Weights of a small transformer language model.
Size: 15 layers, width 160, MLP 640 GELU, vocabulary 2048, 5.29M parameters.
Architecture: LayerNorm before each block, rotary positions, biases, normalized queries and keys, attention and MLP in parallel.
Training: a variant of Adam for these matrices, 213M tokens.
Each number is 500 + 25 x the weight over its row's rms, rounded and kept within 0 to 999. Layers, rows and columns count from 0. Numbers have three digits each. The size before them is the row's rms in percent of the matrix's.

# layer 5 MLP down (transposed), 640x160, rms 0.105, rows 309-329, columns 0-159
110:496466501516493489540487484498506528523477492540455520528475499464535492499516508525477531517470504484532515530521538480524515493514502503535475524482507518477498492491520533497509525541444509493459486499480488446485468480518526523495484482507497501466501501490529521530507530492524515460497488462479503526500478496497415549478461518510513545554469537532509499541522489505473516441482480475513540526494476528491479544471482457458515486466552498496503481503494493471505502513488532
101:517534478496523518486501492479456481536510507547467500528503510478480512533486497483534486489529526530487540466501454457502450509496559471497536502490493464513491494491490488477477528505506507512530492473436544499502479461522497514520511488469472490525530502477526506513506520493517493506540504494550501476525508452528493485505506443491535522482477519474446545519514566522505452504508481477474508462501476527500523469463498523503510539501504511477511483530527551486454484487491502
100:525523537525488510495492513525498455474457459545459481488521534512467491521509510497505496487475524510527497526473487477455496475540532518508477509493492506530511513529483500522501505499512506485514446496477501467545462473528506510476524499515539502476509507519542463479490478513527440486531506491490462518459505505543476456471507532485515546486492486539451530480487508477543529525472467500539505514479521469534541500560505498494506525494499492514460486445476470504530489522467503
089:484524531470466513450500497519478459499488542474509512482547482571508514479508449466478502530491513546449475498455522505475505506474491472520524459518518507479484525504500507503522499489514496486543511488514515482485528505511524502483523536502478521524489517539513511472513501473483455502484470511471532505507531479498504531506514514542522499504500524463504492477492518521553488519459508509477524452501480491492511477439538510564440500512479482527463461506531476522509533481469500
095:522477496517542487514433500497499500446492497493489495548516461501484496473488512496524538548540519486493463514447471463491464486524509502519443502478506495508498492508502492488510489520474452540537471543492472460465456547487535503474513513498478526537492551494479497476464531506510499506523464499502494494521509519527499575533528490489479468494512505485470478542510520536495504521500466489529496541495463505540542468511507472486504513490498485515492506443488513528498512520481484
114:501500477490491547517467495522510501598485463498508510509504532516491513503515523489470482451495457508511507465471471535484505516518466481538505502491466499495472507492520508488519548504496516510486505508481504493522507559496511494498509505522530513504494467494501512466481481474528474553498526458480490487480527527435462551518461475508485496479496497532501440489498497519524472491512499473545466434541478505504483519466508516502522511471519518509545468507543506488499476476516551
091:499499518488494469522502522478532511548486506505558526499504500526553492489467548515484520509505489481506533480512543459511507441505522515511497516527510504508501501467502494499499458506460458472428486499471529501487495547489464494518507505483532489518543523506567456499463480494478469507527476529514513553503504464477469485499470504483537543458530525502500478475489533482518499480457486495504539476524493447511499489444535507504493539495504514480511508465466517492498482522490500
103:492486515516536463544484526475488530537447501506509463497473518507482515504499470436494509476485488470472474529479529531502526501538500499528527537531472461507507509499535532491481472505507543546529520508448485513467467494500460492509501478513506519525553490476464510557495507495530508480503481511542464511510436477502488495437478495465520521496476479516504482498481518515498476496523496529517529535482492497523488492527468520485524493519451553499531508469504492463518469479484525
089:510452488491449495473453497431504493526482517503508516479533493510493533501493531502466526501548475509521507480492487459506448518503483508483511487478505501549460487528502498507488515531463505496474508516495525475480485564495509496548524506513524485530470525514505529567515484509520481494510520474488510451504528513528516550540504487503527490505469491502503534484476539455491497469478454487499488450529498507508479511497482449538505482466507490523499488501509540562474483492508450
087:535529552490479516455525519476506489514494506511515492492503457462495511474488499487481485488509502506473519508488497498495518505486497509484502524504488454501507516506476513524470505476496512502512489504465462529521455500444478485546515557489477490504575480539493540494501467483529499492479507507448477500412551476512482489486525509502526519512496489464517484550542489483509502517451530477493526496473510522539468509544553470507437519474488517496503488505512497506541473525513525
091:502561524485498482465471514528484491486509489481533549511495491522484449501527552463483512508526531504501485493532522484496521468490478496490499423497457497459459459435484493494504515479437532524490470517519452523439517490519502533504495481506540462500507525489517518522497520483491499476488499497516536463477522493518506517524486538535558518496517502512496495501512513458507520492459486489473490564514503526526485531518473493495515492508504484509541489526519478500490502515498548
111:522486528529510536549494506475501490519476488471515552546540533500482516488485493487557487497466510511516491538524467554527467495492514508434497513552510529485492467483530483524527544523485504501545487481490499523467533493499511492511475475515488520514460483491463482565472506461495501500528523513505468485454513496494450506513477495495466510490478455521496512450496492457514492481518497457513477516514469535544504464533520485508450505513494512495489516487516508493462499488499457
099:520481526481514510483474506555515516476493488490445499533471476474528523524474509492530523510460542525483540479489474488509508522529475504522472463474477494447497475551506501495507471523545526489469462488453513510549483456477498460546505486494507486475505487498502501486504493509539492522532504473526518508481535480472492508530482510506533503516524480468517499514497548505475492470454511478496519456554533545526545476503492491533505520491482470505450493508529500475490436493513491
125:518472500503494519483507516491492508505452516508520498492463507523481486470452504523542516540493518525528492484476489484480453518545478519433504553504547520520538487481479509468490540504461502521523529505446488490546504513511449516520474522451486463511436500498498490513514515476490545499485547499499437501501539511506517484482470479502494502521506509497488536493527524448493455520524475480534525478491492478465490512510482537479477494542520535473502492522524518503485498507483538
092:467485487522458506489506518524494513485501501511529477468525486487488507495494492504474521491493450516503485518448514502517492532467524488498512494540473464536516520528517473498445488501473458499500473503495472488467486485513500494475488462530553501507542509547463523536494492517547534493522476470535472507484488502504526527518522475529485478530490484538566509490460513460500479501540476498518538525555507469495521471530485536467514494506490546538497479509546466526488468464487453
093:515524491481536523476509488473503469514487509503498553549499540486490533505510504517489525515484467496507503530476512489510503498467505459497511531509561537480484516463504480479482490520510508449508487492520540488487491487490479452496510511506494445532472451516482525452485534441548478474517521520490488523533501489465464522523565507541506461548476510512484525518467525455493527543475448483505478537536528492504477485512520495478502475489511526466503496498518481478508498518487465
085:485554456479494517501492487492493494490492525539510549501570515516476510509510479520508450533476456525475489545493527501489524468512486519490526534514486507444484483502485465514536525522493485493515498513547520473475547504493536453495460481464484460485470485512498530484473497482529484498511465469484545486493497544438521558515517525516496495432493497501483480482499486535530528512522508493523510491499512506532507485516511510510500527497453512468462516498542476459481487496497513
095:497521524530500555526520484491514510491483523495483496499486514494521553488581489509498505503525509495470510447458539465473466483466504482499535497515458469476475529495498505501504470539501522517467507504485537466474506499530494495474509488493511530441506519457486466472468516530578499492504531529464529503483502450480510540488528450485529479452483501523523466492456546506542500540470499490482499515499484503485522503519487487482526533480503519508523489460513509503506495478493502
085:523477476494500468483496492483491482502446496470529551528484504501519517502571509481454532520471523506511509502510497495480489515497512465537493499553524525535504524515491546484533466519528488518470490513505470494498520495539488525498485481505515435475504534516509499544532546465513504497500473506474444470500506508510471493513548504533509496484492451527455510488467495471515480471487471477490496474508487480490507476516503506514571539497489462453561528522496503472520526492483476
091:513464491458531512491500535535516424489479491490533498518443457469474489492488496464450510493490487482479498493506524503495498508517495478546467468486512489453469463437505481493512504485548519540492502503538481517493450502509504537498492516458485544504505510455525505489477516507503508512451535507471527503526489470474504524498542548465470520489489543502509476522517498517486534542531529496510492493528497525505505509507519536522486502539504496489456561529516503531521518522489512
090:492496487545500518548510434503498532490485506435506495538528522462527482492538456502516491454449462492514479480492524492505457517492475505504527485496498490538537534505507551509509528496493553512514537479529527516491499512471473513483527504497479534546507494493490490497513500518468468478540475476509475534519535496483524502492526509510464496501468531481515515454503509536502515486469503509512497503523515495482465504538469484420503501488484489446511563477468478503466511502509515
# layer 5 MLP up, 640x160, rms 0.122, rows 310-329, columns 0-159
097:532451462510528521495537482441529468513523488547487482548492495478494513516484505501486516456507539461489497538530456552452515533528488505508476512494548529490518498533495524489498495475517468516441515523460501516498532473523510456516504480470516478488557464494500509488513504496504486476490497501517477525518498478493501493517489469507487507529519519549505509467514483526491445538515480426538481484460505486547504500511526512507498519516533486476504465528494495522530507501468479
102:511456520472513511538501528467510451510508518515522503477535513489492481470484457473500496490486461528510429549478521469506511532485508509511506487504534453505545529552480519484532506458472491495531534507460492492499536515525491477534466486494510470486507487495530515518519502501488531480458526530536445479462487518501523491534510449482488506491515498511495497501543477522479480509469492479525526483481525478488535490452514516494489507506536512498493441496551517524547504516537468
093:506501520526501512508491479447516514508546500520445459517523492514471481474526496545508525501515482500531506488480517514470469499499493516506508501498485453543496513476516489520474542472469509514487465504468472521501498451489510490544535496489512456502555472510542508441525518488459527473518499513553492499477455470496461525497458512462516499493538488526459541521539495526489498542503506497503470528471477463502496515500491467505531466518496552463490509519509461483505544511526479
097:485508493516539534491526534480537480463548489511443506475507492517504533481488534505465480476489460513472494489485526484499511522517484529485548509503523504511509505522520480519469541531508511503483507491487505489522513502534533497491542491527530528509550469472450522511500445491478521513466539488478483517466508521527525440477493509508511485487528478495494517462456524536486484469514504459512492473529491504472481516506498516491494533519461484530523499549516475428453491441514506
109:498478491493531492523482489478468534476532477534511523517493523499521488493490493473512541477501520458500478482497500533506478523498502532507500466480518469510477437496495524496492501471496502493498555527521536563508519471499516489537559520506503528528501488506542564479495496552496537469468538487518494481496493469505490492464438497468478497485516494511530517502499481495476489485526494507490479502453549485449498516500508462538456502541462523456525507532503477531502511439515480
096:478487491509516484505452518510524491503510524512456478516483513524478455491470493504451493481500536533482494515491526577467536477480541493482471493476501490507485498465532501512470543491497540526470549510493514494479509481537531495509514521491535505485463444527449492460525499458501512516482475504495530484499524477505482461512510459546465488468521505522498539460500496464492489511554544512508456526461472503499480502492527493493519504516491528520535529537524483477491507506550480
098:504518478483529506502484504518498498462488456520485468510538494528514482476483512545499518542489535494510499450499504543474487480484497493511519523548521520536480437534525490484475515501450471551458473507549505520519489465506535481521519502480541504495502498518487486488488538586488499450458523492517477491483511516475527528503479489501503515515573489508459490481547530486490460530500500494506489467470500491495466521486508535480476496490467513464521535491475477501506515482478484
090:493510467502510515525506516529501491497533503527501495499489506522484496485517407485489483495473525491469524487470534490451513487530537527521497474500499495517536477506501502503540522469488481500525474522512487503480476467504479487465501505504470496473533472486483503446503480522507505486464500562514504532489470474501506446461480476515509488485508489480488473512486516515532492566518542489520523513456503512472531450470539563473507523526490489442534489473526481456509528491488546
087:493469454519488502522498518521510557507444506518480496487480568514507480501491497470492488495496481461493484478495555521476494482524481496511529467495473516520484491484483479513582526500503488521519503500518476522471525518562522505483566474516495497454430493494469479465469534521466495482464488507519528516531483500461515507512445499509453488487541487493501513484485458516512516477544542521485495479523505469467519503511493510499539487524516520477531483504470530496488517513503491
092:519465479517530476544486491479530518487500512493467466443529496502485513507514452502531499499489465536514544517508467483488509516508542514488466516504521463585560537537489459475551492463496489496537492480518547508542503497465493502522501485464521532481468484505487489460509456490483466503505521540505458566506478527504459496500507482488465507508498507497505483466509526538477485535488499472512485468532456476518479503470498496503497536525501499517487491510508508482505489532471500
109:504496471503531501546497465473498503496504513515511462513514496495486490480500502545530538475474497499523450472476522492505506532513502511467486456502497439504490523471513449488489525455504516514477544505484524502500519518483513505560549516539508521461534497445479544484505489514471516484495485481519530499490459490478489522472468504492460468495522544547474515476474542522455481546474531487502499471490529485484541483512487487559516486542549516495511498544519495496474491513476493
097:518527532489533504503513476491535472502547500519497497539516529473528468495447487530491526498521492501464469491494528533518509495463478484481512488481543550513490453436489478535484542454479501522496498466493550541499465514507501489503506534510495506498494512479503544476468473486510475508480482496526510462485508476532510493488462507483529489472523492540509547491515503550514461498526539514472520488483515516438518500539487491480475516513501475508545517502554463471536509469520475
104:505473511502539501505497501466516530497534505542493488488480485491504472469505498467504516526504509514501513506473513504477464512526522474493453495506505430517477505511445471474516510468463506534493482552476552506518499484501532470522539518471460493518477528504506553501488537472497536481498578460486470483509545490468530490474469504556495510520526495480493506491541491462458492465507492497500520446495485491498546512479503510522493517512534543475517469536530532500522493473506498
094:527509493502480495489536472486505472481512497487487510514453502515500490488497521491512477530486550465473536494489532520529463482474472531478482466488499484510506499449503523522538528524488518511507533536492519506516562475510502501490546565495460549471490518518475474452537481482450492469476481489474508499510583511540479482490469506483501520455499504479442475510532496549498478475506521512475487472477484540513515519474502463504540534494474476467501522487501478489515509496514498
099:517460443525484495519521497458516470495509477509493526465498514512474479491491496498515513528465524534491504523504549488495495509503488495561482504502505512536477504517455512520515488447514480519527515524529483496489501532482535523548544512461528514471500528489481472483511472490490515497432507501471462489466518495505474504474483471525451533477557499466458477496535514503490495521458493465478542497491500522514499551490524489507499567538533489473490451477486497489536486532510517
085:545461517519530483500471515496517480486494511524506473513474514497513498503504453470460504486519485467487446541465490529480459493491494509509512515489527479480541492458497526503464524485459511523505515494513491537500517480492478512495516519500517544497471470522490474512455477537472546474479507576477475494512517487463466495477473518516467540521535536474522535486488495469472519518499545524528515475481468482540510546490517543488530484504521514516529480533497527457534471468517478
100:479449507491518527520487497496479520495486500509515522484472522497510507518501518459479577497502534468456441536521477515505467493472502501485531486499511504562483509491474513502495528455489488501489496548501474539533503522524482494548501485445458519485491455455459543502525472509437537505530534490537483464481482521523503487479499520488506512514508492482515530486523518476461495525507545484497513484497488474508483490486517480554482511510537457466502484507497497527524458509507543
092:483505525495525518459486502505497517486510512500463469527499484474511512499475480499498486512527482469476499524467513477519507506507521465490471494504524500472454467486523459480461544469480487515459469515515522499509477552515478472557481542491532499515490496512536532464460478500483515440497491522511550556491482462526501464493482489450498483472498552508528519501525532502506509524508551496492529469528485552461559532521471459497507518508491496498496461512462510496521525483535492
094:461521518534500486495496497472514519461536503519466504520535554535519510471501491510572518513498517547502506498508528484473460503457541562492505529495510476530552505507457470495507500511463460465526509550452502515516495522468526478502520485539511542476507460527485504477484466480481473499497503487507485474469510523511494477492474510525545511474524443502451493512531514527470507453488527503483485481473519462509480499474495500483481501496490472500487460501543480478479521495531501
094:507469469510511469483504535502502490508508530494488526464488511519482503521481513494481518551535530524458514538514488497462494493499546501476469513498545493504521474543483454488448514500510454542472480566491516502524532480533520489511474514489496474444459471491460531496482491492498530487494494497507483522515472479527488549494476515495533549516520485515496479500490467478468494534494481474483488511511458509500522494464519478513478499538488528569523434543508489509538520513473514